Weights of a small transformer language model.
Size: 16 layers, width 256, 8 heads of 32, MLP 1024 SwiGLU, vocabulary 2048, 17.9M parameters.
Training: a variant of Muon for these matrices, 877M tokens.
Each number is 128 + 32 x the weight over the matrix's rms, rounded and kept within 0 to 255. Layers, rows and columns count from 0. Numbers have three digits each.

# up: layer 3 MLP up, 1024x256, rms 0.0933, rows 180-246, columns 128-191
# down: layer 3 MLP down (transposed), 1024x256, rms 0.0225, rows 180-246, columns 128-191
# gate: layer 3 MLP gate, 1024x256, rms 0.0915, rows 181-246, columns 128-191
up180:188127088101061128137107115086142139089138138139165104099098146162126098109086131136101113099149077128126107135132188167134159174139175168133129128104132154132173178128140129158121133061150133
down180:171145094130108149162130155142141160103161121163178155131090121133161084135186107124138162110113086140160101115104094122113153139170112101121085043123161126115141162165121136112106079098139049
gate181:159102126101128152177188104155200115206076130181099139121185199170045157136125158135108087110169162146128124115102100138103159107130134140111163102146133104118117134154095102115096118131179137
up181:072144129152174151138136117111138123122143128118150142120115168126105067095159195140141118099108064197108131178124142140136101121139113113124128132129116182121109145104149135100156182156093206
down181:126061173105168138079135112115169127145129114104113151123120112121135113108156124084133169173132132108106179209175181160085163129083086094186133117121153092109129131117091121103130145081127141
gate182:098153086128195146083139117118190165121079125119076199115121139118193134111157115145124118111141103129116094087133108133106119187125084164105177079106177111138155065130096174159154100122089050
up182:139138116145160141143112130121115146090090140118132186127142166128166081099100156114123118137122148119141097135060143131113135183107140143135128120137132137172118163097134193126100088140167070
down182:132162129122109090167109116134121123110139178133144127176108142079225121113141097154154102121132125154130151136151164142077122153157134097157113080125158099173072136142105206139060084158088097
gate183:155143116121108092157141088146200125111131136136097170080139107142125144161116093198171114108194103138077109146169160127063082117156159126070082134094154178149093195113134166107130144109144145
up183:133147126147145127173075133117149112210081185168161179127146136097114088179072104130077109106135168141119140135137139124192159123159109145107179195130147208118178085112145124076110135198169141
down183:153084122236173158119127159089154112103143211091140087104108160141051076114137077130144149137137173125138101140100090166119127136137200164134181152178150064160116195101089149156072136205151143
gate184:127156163142163103085084150171070143115138137199101083138145132087154201142087150121169071066118154058173113097138166093124173093151121125120130122133118116154123137108121089151095085108080122
up184:100141151080106104117062045180137050094144197157113117123160144147103106112104155136120094118153136147059170090118143091114134162143156107121129093071126129154136149129177089176102107129137146
down184:139169105098077099084161069177144075085081115142131091129168149104093173119111110127130119128125121120112112132150172162158170137127099164085160147154123158175132113169076100162064142167142123
gate185:116149135130113128131132142109149141141147131060160124130118153213152161133172134176075132151122150138097084088160122092126135108045149130137113149156125123111144130122133056107154140122102110
up185:191131143131121127080105112168147111145134106150103080094162120133152093109111149108135138060153178124127165125141105108159082165150121124126139057115132112149145168188151118108095088142103138
down185:190110141178172101162120165154176139142134132109102123108152140110128098122083129138133153130150101178123192128164119160133105174108111076150162121167207098102103075184112156117132125151097174
gate186:188141136089097144172122149132083172168150113118173103118141082105059123139106164071128143122169145153163186093134083142127134115099147118141091107128121134126165137190165111126210140185124181
up186:122125135097109122102192145120075117141153125131091101144139093090064132092072095128175092189133178086123150171149104090138164153107073138148097130149129076152141135141147175159127198100120138
down186:141169131195111137109103135105149100133138160145103177096124135109103140064104157123086077168134146112124148148159129141081184139134169176163065158145130107093086121138072151076139105167083119
gate187:097099153123133116164144098174081089126144081105158122135113176130107139126195144053173091171125125120123112085108073135065129156175053085134156127149096081173158133097136111091154094119226156
up187:156155152150167138198099116144123091130145118127091160130116185126152099161070087132152138132056138103058102106195135142119190178140103070153114099114084157075073130095068099143114167137127130
down187:088131122106102067140126142116128046124111190137107162113153182114100162151105152163167091158130189111140090122172146147125127183155165082062119109149075109100112121107092171100117174153121102
gate188:104182130116128128108120118093146103155108130139085106114061103105158061113098151138080158146133138143162156095116088072141100176119140133129070109116120160126129123143158132121163172128139098
up188:186096138082147144139115129097197090140092129135134140184131113101184107134120108126113126089135139128113168142121120151108097158123089076150108142133082113182086148188121131134140109145133114
down188:157175130117127146091138156123122143128139088137172154155074152158069114091093138130130100164090111121161093114114132141062132147102129066184127096102147112166135108126156102130163073147139120
gate189:161105124196173106134163152099131143129153166142154099133172145174135088169098089159072127121068147143115092158174114174123127169090085183139090130135073210126102127116150051114192152108146112
up189:169115151110126122119091084216136172172155152129086151162146162096176195096069116087178100184093160146079106121106119068083183079128062121111111107103115129152059070160115088140154208141067174
down189:068107161217146118122156154136161135150083130079142116179197137157177142115095119130096110179165099136134207114104094157136132078094142138190166135125095113105144142101186108180128145120108093
gate190:199088084095167143144110145117117159151157120100124095162127129139156138087108093146161107178132103176143097147138155144173155134163183149109074148117172117137066136149128146103096080147162089
up190:156135100098078117115138116188116152144110143093161099097139150088081145135169171115176133102129159138103148147150166138097133104114069141141143137132154097156123151148134103101085162104121096
down190:146078115130101096148119134174198138147103152041138149118074167155142137158229153180086167106134125124091113128167149157097123081150117136147101156151130092140180141093094162071121125150107098
gate191:117130182124128094109172124170091154132126141136145111143095119167124087156157085059140194107160144152084100095173182117124131115130156127133158129145183103139142124205149162128147128163178116
up191:191155095175116159186105072129096123096088105181120114144145139075118120112142143123186095110128150128118160151141213090128142134123176129134111115065141120120128094106130154089106116123150110
down191:122114132138124139081140139115055141080150157160107163138132131129107110124139115142140161155138133092151086116106131114122072107138099117124154119132160137129110161112169104119105106170125200
gate192:022169112095123142094063095177082120141138108150123170092167206131134208111145095157147102143087145143149131144109160077106099120131112153143092059048152162097076121116095098207113095135112121
up192:183200142146153123171163161115129112128184090138092216141128095141168181162082120098130175076115138193135128087115200133158133120182114128120107081175120178151150102095116161091129122149113126
down192:185091071089105152092128154175143199158119083102122137052085132138153145120087180113140158070091134081133143090096104163167114100128156112109137114146111121151082104151098117077110156129114096
gate193:123118121105105134114173137121119120115135111151118085135117192141151139122143091129151146129135096154171111099200057068109060083066066106097171104144167153186128095165154106114195088100163146
up193:119099092138111121107126158140138145150105178124097128148150090164104168085157100106183122058101115152173181095111115146135158139130064128067073173142070122095106079122143062033165116090145148
down193:054101160127120121107056174146151147124140108076165168137108103178097098182072159141081128141160158148106113153044092168109105116122119183120100104121103100096113075136107092125129171194109137
gate194:120167147076159084123113123127165134117117118196116128096161156104077139132083143140176109159143153115096117100104094100133140141134049113162104159149151120146119075069071122114074114099155150
up194:179082181120070135170180157149093064130140127183167135107153056119112106097106126093110118178146112088107149158167166071092161100083161120146144114162088146065106124121133164100161157094139174
down194:149090155083117165110031146133104163101147148163175181128133107167177136081131145108125146114170134135135127143138052159118110128125088144170190139130092065151158131110104122169152148069138111
gate195:145114127092086098105065099121125120147113119067168121085119116101135155118126134139115208092211116133109103134101157113185135117118092107110159119080131108111098107122140127176139098126051132
up195:117162107141160164138165114149117143077129121203173167149150099139151105151157145139141069108113131093187121182204121125099113053174114158107145149138151096145142043129070146150107187097170125
down195:073077107158153142171122104040182099108094136120157141135139105137147172136135120072107177131041105128180138152124110101199127138127219207099174091154080128133163134117120084123130100099089136
gate196:091119099140126119161159082151129058129153129093139138119101122127148082126148083108150133133079155076120212104096167097186126150162122102096100140145114162136124125078109056115157193109071178
up196:141102151089085183149144087120153054148100062134140131113111126147169103143140105142126139096144159117152151172158108125184139118121116131145121121155123168132095112140131117128147110086127153
down196:163081169106157150105119130089126096066061140152132075151106164143165154172128101124105078123172128066120149132127131098140131146142156093101108143123134095108121160159119147103098012173125153
gate197:218159117119089135185166150172130071176131153135156118090143149109131137108099152080112112093182189152123121161119074196150129143112147111143111101090098103127105129110106152158137127209123131
up197:095126110128138130083133085110140127083154148128145180105137140117134091111135109148120117117079123127127084184139161114122192155106115079115141123094078071138128133161121156150157166081156123
down197:104102153164160107088118082136188134144180164158156178129140128152129078102172120070128093060163166147148138161175116115117136213093103152078166118168104118137070085134113114172084114112072124
gate198:128104091096103117124127118152107159104097131091179116125151123162137185116142067163163144181119094068103120089127196195116127125178129094098116117087185123112086094097092104147102150155136082
up198:153088132127139129084062189088152131100154113073090112185121132146128149135168130103074149112111125122089132113136167136187092102190130116086088203111043132092129131130157112069153194157055103
down198:117199083094179098126141066147116129103104054100137090137124143169132154110109141126112157149104170170121196053140084108139171072200083183068148189116129161101078129181143113141127213101177137
gate199:089084127165129105151093096133124081140165123111099106088146077100172100175114116148161027099135119110135099141125187122203098108082097083108095170156076143105116086150170074116153144152124164
up199:190154121152120118122145093153198160139109140177077129066114138130097145139126163134113132095143116037134127135119118179088084108150095119170212174156111125118123125105125126152129123089067052
down199:161122071042151118189137160098098115186142156114152139143141081104106159096175110093174203150124124156088149146144111191152166119176120155148147082122165088139127092185176092136175168110072116
gate200:082158059125104124170116055129127112105151082111100091114118144110173115164066123150152162092091141097096182081171168148053124145194085075178100104107136129146127073121095099192109163116101133
up200:130108077155107165097191088108144137213148093111094111110147113148047132168116116146148147221159085103155172169163185159136103143174132057153081190145107128094090107150085130145097157140144138
down200:134111085134131201099127126087112126209114077127068091151161148102115148195169113145122170109203155099147143137100106144135148163113129061137119054106180102143119034119180164099119172100161113
gate201:144096167082139121155115056177189135138158066173063109137147143107156124104073112089053096121105137076137159172125151148118178146180172094083167106132109115122127117147106127139140119119119147
up201:119097175124110154166151195131161116144130094137108187117124082064118158162105150101130161076121075143147095126133133131081077186101140095114077118148071092089095140131111136180110083134120130
down201:097117174112128171138141132167179092126118144174179188076119095106119109148134076088129153146137115075183130122184115166118089120089166130129110114150089106100115072141084133157169025080114097
gate202:130143120205108101151111157117145123139099068028129165051086117117095079089148089142122116154106162085089105135253057147084139169133155168117161159125126117109137118173153110123102193168076089
up202:152170149119133117093124185082134135122106156112130191156090134148093156112082084122121149124127133116037117115081107104109174087159103087085099155083076122128131180155134100153102092137126108
down202:180088114130126157126163180100119160112094073099113115152099155134095095141162148077164121152208148081085198130182089185100138140085128165048122139063162099173114087164129113125046078098074116
gate203:112105082140148151105180121121122121146163137166169083137128158144068147070150144118093082193105122110094140132108102153120175097135126091140091151130109181077133162162080142165099161143115132
up203:130116152126150074093152100164126081152130140086066104099087108105096103132137110117132131108144135139157105144088164197150185120116149164107120167157142145144127096161170174159144152132129080
down203:184129093141150117082207101111075141106198110087121059140168114148110130149130131158155124097153169139144117145077147157071085142151134166180099157141074149138168101183227172132149103124112055
gate204:148143118197084120110175137126168093146150141137255141134167133126131050153209111124122171094112128057107099131104161181118197110128156077141104090166150144109084161114111119209176154156121115
up204:116144164100193099135124086076207112161172156114133130129150084135105117138094088142183159130054092201198123125029153228087127166178139100145076157146138105180113159142183115124180136129093113
down204:130110229141090119081117064096201155128114122090121146136192092098107140144186083137164129102114142180184144109090191144070099140125181062115119117087137135207046135150174153185140147194160124
gate205:159120133098066180102060133099140148180067126118085134069117142190097142112104097123127107106151144127131098154135141139090200138129123158212150093117103176182094171122066149151148145104130118
up205:112166089123136112162109141136123137081106164121063072148184160106130126132145134147112068118078103109080143112134222147173114156191128079134110122179159168093162065197113106138161165187107092
down205:163186150135096132173115123151149147113140131099107142113088134089136068141147148194126094111127081153128085142122182091152131064153168133131144146102177174067126195210159115150144164175172142
gate206:100138132142119098145178118111128182121173103177126133199113097112122109140170137119179164150120117145174115088116114118132110157150135190139172150149112139157084177120120112161152144172161158
up206:135150147161174138117178129107129189070109168115080160131112173099145146135151146123151133133112128112164152102155141118165093077212072105179104108109116120095162109186155159150117145145090141
down206:145153058106145142100143128078145156109113231139091129188152091126132108114103113111147129123144113117137102092161118092169138161144120127084085091141185138128189112134137140192131123153077171
gate207:161117174135147139116147138111138147075139087048159157143131149147092099167174101158158114097083184148104128067155125201149132108145108125098108141176194211127158145128145122132179180140097144
up207:164117132140108150112141139103132154127146158147139104104128083106110090129048137142162126197123111165120129172076097117143131128158199112107070125184136087199172074122126191146076101087112128
down207:114154132115094189081125130126075142109132126120117105160113103097133094075144101159158136113092174173115165103157114113111094160141138087106158095178126078180210148106070120139105106120089111
gate208:082126126091107135112159093141087127155113097110136112124189062092110073157107110092157087100084170139073154167130129105195130163147156054133108132122171154100120124056111072139113169199126166
up208:150133189142077139099117122119133112165112094102084074097129134133165092155123113155107108119115009120086106127105090114145146135130113118135096191140188168086147146175125115136115142159110110
down208:125155198062092138084060121130180100140132113097085106123100125124168112147110097117120148101118097144081094144140134115098135174082136092183138088102224116126162149102131121097121147175109095
gate209:144091150117198166054089160140114178132189119064153168152162073072117054177152176074163111091126149180126146137145101170175175110134175174077127125103156193115107130131160077106134121149139160
up209:121152152140127104094141109113156099136094135125142131038084220115172114120125121044136205157076181057157167176131160068148086153131127204159151104113103085147119162094134130084121153116141136
down209:108149177136149096157082128099124116157101126133129122120133134101120146177175116143124070118092151172137174188106144136175111076094122176200117143144089114187212166095119141173164133166123145
gate210:107107110170154081123169100081208136188189081122074183152112141136139100112078108158116064110055145140084146098056178097119141121137158074148176162126155129179135125090179132140145132166130140
up210:129149077117064194126161148171065119130065153130131128237100132145149133153162185087134159126131119117146171140089105161138114144182104162102163113140137103159190152171029144138103123159071126
down210:154166126082109142121110110120124156199215192153146102169114093102133134182111112091122127121146179116216137137131080085129090149171175114123166140108147157096177106174078120123098134111116108
gate211:126108164120185180120081139151129183120132093117077107128092106163152156108134108135183036103138134156123083060153139088119158114173125154145121141133099113143113149130149154047068119121142160
up211:099108108133139109131103197155154107038148141115087069141149136134126157192182150099100140122119120085145146157093077178100117155127063123153083129130101104098096096171148139150109053042156030
down211:108159183096117177049157095134096113143192101110150144124103112087105167145137120162141168170091148071180148079129145152133100140099136143219159071128130158054112108085106081113151126078079134
gate212:141168125152102166087133123093135103081147107079101122094141162163146168137095093099139132096184185136146139139107172134138195181121084140073117151120096167112144097137145136110128091138112158
up212:150111120179146156153104152101090124121119187155168192175162114166183144141103154117062153127094128080176117156139118120134097104167068114145187111119128081118160140151142170125106155137095122
down212:195107101109064121126122123161113131154090086127141120090089087090150095120137145097120071143155129142134111185079136116124134061119138125102157069149162124118110106144174064107149137106172164
gate213:119061108099201121181209149088120134113165141114118105112125195132162118168112161138128144219139095069131097107061096130090068124125131188071160106141173104165113130090145094104170098095132155
up213:098115149136135141104162152106067143124149149073134098136127188073123144096109159162118123140142132160188104130145124071155102138121160150139062081136109116148160114137133129146186184122128072
down213:126113159137096176120186081135150106197199080174105119113129101137069156099108158120078177160132164120165098116087134119128174105084130111086168145147142130158152082110152184137094076162123168
gate214:131106079157098145133143126115186136132129154023135190150132122149114104140126085162073086137135129142196120100106150162078160163146158121087177075099083201128145168185169121154146158193100099
up214:129175138150070116118133105091108101120159159068055196151104114147057086118064050100155106137149174127158123129184107121080030133110075130119112092106136116082123102160081091147069073110185146
down214:176197142123190125144134118160168134177170149114132191178124112172133072179207146134161077092153132128149116072161156118071172168139063166104110172175096057184139115137115109119069126151215100
gate215:148100058109140128133166116168118161117113123117154085106187133035072071106180188158140129093087172131087112126067120141137137150106098132128100122075146134148086165120065168129074206161122117
up215:132108109122083171108153131098150163143099047159159094136062170139051087121101149140125110097160111102144141132091156145109169126164124107101125148123175159135098139166160133070108070237219156
down215:149192120149065089062213186174128090094130126120153092156121153079110123095097129148127128166176107078060139182041125140078101122127164146135035122093125160139109115150168101085174142125089103
gate216:141104082092094122147104167098165133128104035082152172178102164143117137100136171154162161200125145117150103104112147089158098124106155107126116103179139152142146115168150161125174133127124168
up216:098075125126172151097082116098098129193082091112091128113146157144105098103146102114157157110087177122130104098155116149082154129159144145163152087076159208113147147125132133129162062129130115
down216:165150103096109173107129120129165143162122077192103105142075093195136129147104119151116173095112163164143146154144144118160158113100073180099156082086116108099172079119116112132166138154123159
gate217:110148174136128155084129066090151094151101104150148064094120181022097100147105147188148115095139129085104106128154063112152127203156114121135123125134149157200119123105132111139133096159195121
up217:167130096187168125206121162145102138111120096063114076145116172107161153075145197123109147124120131161170063099134159158206145116100175118140127091135144105139166126072152137114123154133159147
down217:128147094176133167098080143218154100112059136148132175103077070086140121154118138131143139143097048127085099142056142111197138092186108130112082111164137126065105153133170086168039125195149127
gate218:125088070116097127114105125108124140080117148147070108120117133152113093090158152120096113152127105145089146093091121176109180135134089215061144108146129122150142124106118121129088112082158187
up218:071175135119094117151076175122181115127163159064115142167121167088162121079195075129123053114138129204165116226140135170085171159104124134089124108140035143190128118127069107182153068161084119
down218:128068144121110144175120078156151095148132152161112102078123126115133137097101071207057120095065125155119154105119145144110105110138150152116113087094119155122115116146145172148135137135139206
gate219:191117148113157102121138115130205107150072131152160150173156088113127142159048115074091145159139128122160127114081124109187139122114129130103140105153124156081135205164103139120183091136179126
up219:129105091159107132079129052127073122106153101094145119090111149066147083186078080163097112171186063176099097153109158100109122164153087090124135194132175165175139110063107127084117113143105125
down219:154081189161095134052190144141068138215117094077111074094136082146141072069105102122187151153144110124200081086117129123192107142126070175140126134137134103088071139137088131123126104135106098
gate220:159117148136160162202099107072115167058146127079135144169135101163164093129158118105129097149136104096052116085100136157124106110129157124149173157142102123136082125191115134134165112119161174
up220:146112163186114079127114179082109142163144137108158117155145160146146132127169166099125127141160136101175115110148151116170191120061125082129129180127103129202096084209132131164143162071138166
down220:152089129083110130158146136141123096149126133134128141172152144156137146154089141089087176108127137123116124164130110072122163145143115136141125118157086134117162123088107122073144120132107122
gate221:119097113096145195076161089116194058070150181106090141141134142162072136106101132210055157085140193083120086141160101184184133113099130114134101161099199130177169157075103131149165125118098147
up221:104086206117224112120094075147132094169136137173142138125162189155178145118150137172161101167130116188145103182122132076119146137119160107105138167134164164133073163091156098095120158111125108
down221:128126191140100036116111030171127126131134076079140070106135146108147149141132162135121083138136127114118183057126113117189084166145112188077133127065095132137110136146090110166176117064152124
gate222:160092167110137124155147143135151151167138137122111142123179151134150201151119123098087106092112115065144112145120066122169086093109157127139098117153141132064176161112097085087174126163160130
up222:169132103163169126147159105141220119079099096088112093099113153126185112149131067162138105157115158061140109089143066097140124119160156177138127142105110135160156105119122117150147127170209146
down222:176142153100159122215106104115156108139182140066151086132113148102113120128112106120160029093073161095084164105158128110101102088194105110136112168113120101130142167217152098144057111116153135
gate223:094139134168136147194130090101146103135093118105107098143070095097113106104155165106121106088131168106063142189124030072152152207151145011129148088142118113100135146105109167063112153119143128
up223:180100187104162128123144147097097140168136143100119063093133162064145183067117205108149173104135212157144180123136178197085136089141112145163101148160139110097146110089143125139143165120110158
down223:146122178156104060088090190152130188075162173128148116143128134136153120092096183181131151072094125129117140088162127135119128133142134052089116133115143096156113114079099176104152131163063118
gate224:101134111146145161141103100186098071168181152152098070157140188114145156118098106158165076119162135124140123117155182142090123144111172180192124064048121096107148122118152162099159155122153128
up224:146124146121133110108163199129103189123111136147153119101152106149110125128124169110145185069181170128157181057094126150167130153155122152101109123136129154112079168121191097155145117146158127
down224:158164116111157153109102150134091177111123115082166157082131086133153119194106148102138149098165106094156137082163118114099104161197147161130130123179106091139154089173124086050088150143029090
gate225:131108127127155084115118115114107104108111118077177137145131148113121112121141132117178113116191076130085160187112052119160191159091110139134192151169123133132166125180129117155174161106167117
up225:185142165187097161151115114115134081114117129064110133156095140150153100154133183095153070138085110128175098073102140134100122134112120167111118106142092094134124136115129130129147138128176134
down225:172083141156186135135117081101168148153157168105087110129105135151161131075056132115140023146142124153133149189126142171119178110113115194161149158111136108083134101109119148159063169061153154
gate226:155089164129155172103122104103107103165122142115107149114154089161139141156180101147184095138164162114123138153157203109099174121127160141176115132117172119152140108138117140140116113119147174
up226:139088125077113133125122189122139111163153126115096098168137096164176080123165179097115149143114137129117168093143138078126118110123153106134073135114053152158115105166095116147109111100116066
down226:146185056114125107123094199106131172153172143135109111071086104145067114100072102078123161159083119117143072094085092085118070171155151148127133124109141121144144057122152104117053110169120168
gate227:196202174097087097095152106080228122164166134085100118136131144093065121173111087133098172108086126101058120199080084146078144170104145112106105199099076114150168117128115113170173165232150108
up227:185100141110116113125151092156093111119135127171130125170133145114052130150116184132080109102149178132110158126151192118113206086119122121129118195106132127241120098184157175118130105081129172
down227:104101211148125102090114077044078090119169093167188095123126116136076166129103139172122162188115133171189118169131136126174146105102127166120136158153117146132158122176108113113100110104106149
gate228:096093053109120127145100059136128111150107103142177086098171141151124142166093168108136083155092140122050114152044211170148158071105130148124135107141145154121166165152146115133165157108091110
up228:058120159144169163162152144113144155164156163088103122147102159124167190120139074134103098132068137166147205134080061081188095136117134032121096121137116135084149139097122108081087169106102136
down228:165125097213156149104085116142113136123200108191123100069154113118141110226145095130097136178111078154092125105155125110123125090145177145098136109156091095144113115144108120066098139131133146
gate229:093140163135163174127166135162123176159134084168111095076151143153114119125176087150148141093155155145137143174120101064102082074141142156136071098107103150072109108110144162162099165173093095
up229:093103086143134107160093146121095131089079084101149163117186066148126151109149137093151107162147098122164116144129090062098053134159146116128126057169093156112077154198112120139134116190153138
down229:153094176120114107152172119140066131119122087107074103135117134103171140146116144098162149095106073147114111149126173069118179155090138129176102134077125128124110091132108092082165109101155141
gate230:080137104094103140155145109156152155123117128142183111164146104115131116068150142111174140149199133147107084089057097131158176116090123122163140154134065164196145196110101148159135088134189106
up230:130152033141122093158086178120153075171119120134151106094148104164135128127178122198148154122141122098106077134172140082099183186084113200156132200101087129154103128147196057124125152083103179
down230:116095094157135117112122127101143181148081148122167075105126116135191088063120107129101057068109166146111150135149166108136104166134120117140158134126150126141137060122075139123116102114092133
gate231:123133120096131171184115100151065109169090080148112120175072137130183143108107134207183144144135100092154122098094153070101097135153156137082125072153155127036089112125110056137133125084179090
up231:108149204094137167108109134141140126123156084103192133104134162091135156137111102075130120160175130125124148172162072141167113111103153163144147118107073134155127103102111110153087142048155109
down231:103129183082091169089165113145097133222148188131085127129144086095163094159152159095069127173163096152174161170155139145183087074044111182142141162131121148185169156132139124101117127102146138
gate232:117058146138082073052135181110056153106136185160142130101223134076095113121034150109128053135143194116171118153208113095122152144160111173147047120064080125094123129125142107084151117090109136
up232:134147082121154173141124154129143091151112122077144155084118162104112145168106131134141071133154106125084084180120149186131112177172108186137128088161179164095133063129099110089126150105115160
down232:127107104102115135165136164204089111177120084157083104088104169101180147200185120126094181110154110141051189127080166156120129208107189143109199119144151126113181087175078140138193096072096090
gate233:182113095113123109164159183134077178124138164150120137125128075119111156162130140142115153130056118102132139088139134165123142115087078132099114128105113125125122100141087113141142199094146127
up233:108159137173138136060188127144145069159138119113141109138189145164055120127138157109130113145120143151122097115120062141111126081133092147164091041126145126125090140117153113131107153094071085
down233:148152122186129179095173091117125125120123137077114112144126127155055105155146192149150103132132182134168149103101073121123084165149137141112068063135178105120094119113119133098092165130121101
gate234:184062128127108121102141102125152148183092118102167074157090059106098110118127122144082124119134128089146141122101065147117155174079105117115197159160124193134123137102120157131185171064157110
up234:118127100130197114183090127176119111086130205117135110119143111122133091074125107099137116118159163167153157188129125150154108117106150107091152114149105127156118135128140120100122143099123107
down234:126148108188105139179112131134125162113137166130214113098103136115118109067120123098052122136228095159176174078130162087117146121174137092177118162105069122087132088139133153119141170174050121
gate235:206131089092201124127160076139108122183174160130141114102180098077125141172175080150121113107114104102101079128071114119175143148106166105113094137161115137162106082075137152122171132153092106
up235:097106140085130119175078046157153144143161157121132166150107175110143140086092164104149119152067047157146126119126142158157188201138204110150171102186165103137111091122139142136113077114116058
down235:146163139043123126205071164137083160185111141141096139124123159118159167156154143114116096116088108131151121130102065129093138128132153151121111099102070217115111188152126146153066173132114087
gate236:107152081203116087090078114104184137105151117146069146138166155122059126113102065104186134180077120135097073111077118145084142133115122087148213188077142118085095129193145161121102083116160140
up236:163199183117153129127048033113122160166174196168138089060103165156025123130174128059162085131108165203101059079096145173118146139153128130144123086131155104088160090040148153163099091137126125
down236:140181109138125178097107114097123169157115081078155086114112131144098056123140059115166177182165165144143054133107088094156103061078085088180133097074141178125151152066178161154128078168104189
gate237:144149096113151128127096159129094159129096129189144118100153153085105154121062139144106138113115121069215101118090125197202207101155129099103069129089145159144212151068128170111193136119134185
up237:130110100112140173129124156077106122110091118084170102096104096129124136180156104084090084131175125149165148142079195150109135128091157169101132164103105141123109081125118130155194105154143121
down237:172103117231218127206142139109113114153143102139126077104106165147122112118162157177123166147138043131117140150131114162094154100106084128075165086088120091097140153161082123137101144150083110
gate238:175140153147132150084126093170093104139116146062160094127115120153160109190129134128153026109077115107129123120130153141151105133127148134116120130102140128127160175129107124095149171156151171
up238:160075145127142203151146150094083014059190118116158205184133112161111118101116118163125200192174081118099126120152125139132201122114108126124151119077156124129097149178140120099077114091154097
down238:118146196136105150087173177164123161140158088114126128121115116109120157133157106155132139160152096121145049096135116144191142110107098078142104103083166146150141121143103098189140102127096158
gate239:085132090170093040164091164152128177147124191163082168118093094107109124146140100112125119139119146102080131148161113118145079136164077029073128166128130047132223125172135135127132178132107142
up239:158137118130164108090094145153123121092107144168118122112159121122066092097109110081127088128165190084112100166176171133099163126097143129073103111093187097161092117096119142084049165111102118
down239:147142077149162144130128104128121124167125116173081113112151069149078196111107117162134078116193166101187125121129179120156117102074097139141151104120132109174084157131136162149087128135138121
gate240:130048127141187122122148081091129098126069142111108098184070177116141188123137194138130092135101101165175145137156078098121123143041155142112120108182124135116097132138151180099136114133154159
up240:122103107102082171160094146045110140151117159186120102153116173173102228153070153125065120121161141092079176149090142089100165098104147104113170107131196090138108172125165091122103113139130194
down240:126098151157102156076117149184157129116144111027128137106129104119162148103102049072117104138085116114095123124134159061096174139179085081166122137157145099114169155116162144144139119087169101
gate241:108115156088101082094091099103164108160119126125130113152090092123138168166088133118111140144126170150088068136124137227081141119112053111090134240044126108125116126121041077103124145088147174
up241:159111111102093094178141123092112101127131142117167161139105127080154101097153152133127047131077157094156077152069090124112046103154142129192125091131153116108137041087100152129094154184107211
down241:170082115151083114206072162169124164164099175098126127113086183122135137140121165074103139126156138089114159153136095120132082029199123174128112100076177134106064130096130107132114148125086120
gate242:133105136120144104113137168133102213142125114112114118130213187129116146155132079145055111101149176155107142160122160034149136162142099068115132091134081144158166168138141157105186100129141088
up242:140145115079122129028168116152158117120128137117156064122117163110131204077118120146125148205142159187104115176104156169151123114102134177161108145119109140123150013122200148168113101094142163
down242:147099109129140166137088056125107168091124150153126115080112129139162125097128095122125161157121160121087110143107101141199078097134152145135129118119098127157161057133135061143139149119111150
gate243:140108088122143076087112141118118120097110157164140132165074121103097134124114172192147177127064118100143094125110155185097168066204124145136118130093079130162137140165119053178105161064089160
up243:121157082118141152107080117102233148125155070115164156180144090129156117156097152130084130198106107158120135099094155124149159137104118102136198174170102103157094131120073145111145056099090136
down243:190114118159110157197122094131196206091115138109130141111122130138128067104150131156122157105097139118137099165138076128139092126073105135181176167123145143086050150132140095111098083139156144
gate244:124096105088108122124146111117111135168130107070133106108123164174148082138135103096152174138119083153130124174065119154193132116101104116155136163148158136152129095141211130124149102131079179
up244:128097147124143102174117159120102117122150115075147104104157102104064126165150110105097131102104125100095127126163149193156145125126091111155066208066109127165142144070105174110118085140126135
down244:112133099115191077147111084140105150131093111042100134152170101141152123177144125137146132097134145140142168049134192120110173147114093077084115131107078125159093124116123107139117102129117197
gate245:168047215110131118141127092103104138089135153169130167166159214158107218074128120183045127124157135108128126045112126135038136176071130104169144102152139128133088129159090109110151131032092129
up245:168095136130137116150121106071148129128111173121136146149237199170158164184131146182184101145088142113106079122102143160091096074066102090143135124129106207126140154118136122128087139152078099
down245:087080199121152079168125152166165122120102065136101112113114186168209088142173191146084142123090086071180093108110152103151097098111148132177138099143071113105099168104074144118147079144115109
gate246:115114102088101154092102122188109096152101100089158121130127146106122110160075193189096131094142124150130107104158131092149153114136095080090079107137082182098076114139111164139226100145168077
up246:132138099120068164100104137122138084109129132154111170144126119079120153142111141127152042103131093202098113191143147099180141145120169120196118118156121109097185164110132193078155077145133118
down246:127117123124061131124103129138175112126124111119136096065145132133072208068086159109125097114177137138149186134096152143161127147077125104110086084115089129143127100129098081068176146090117104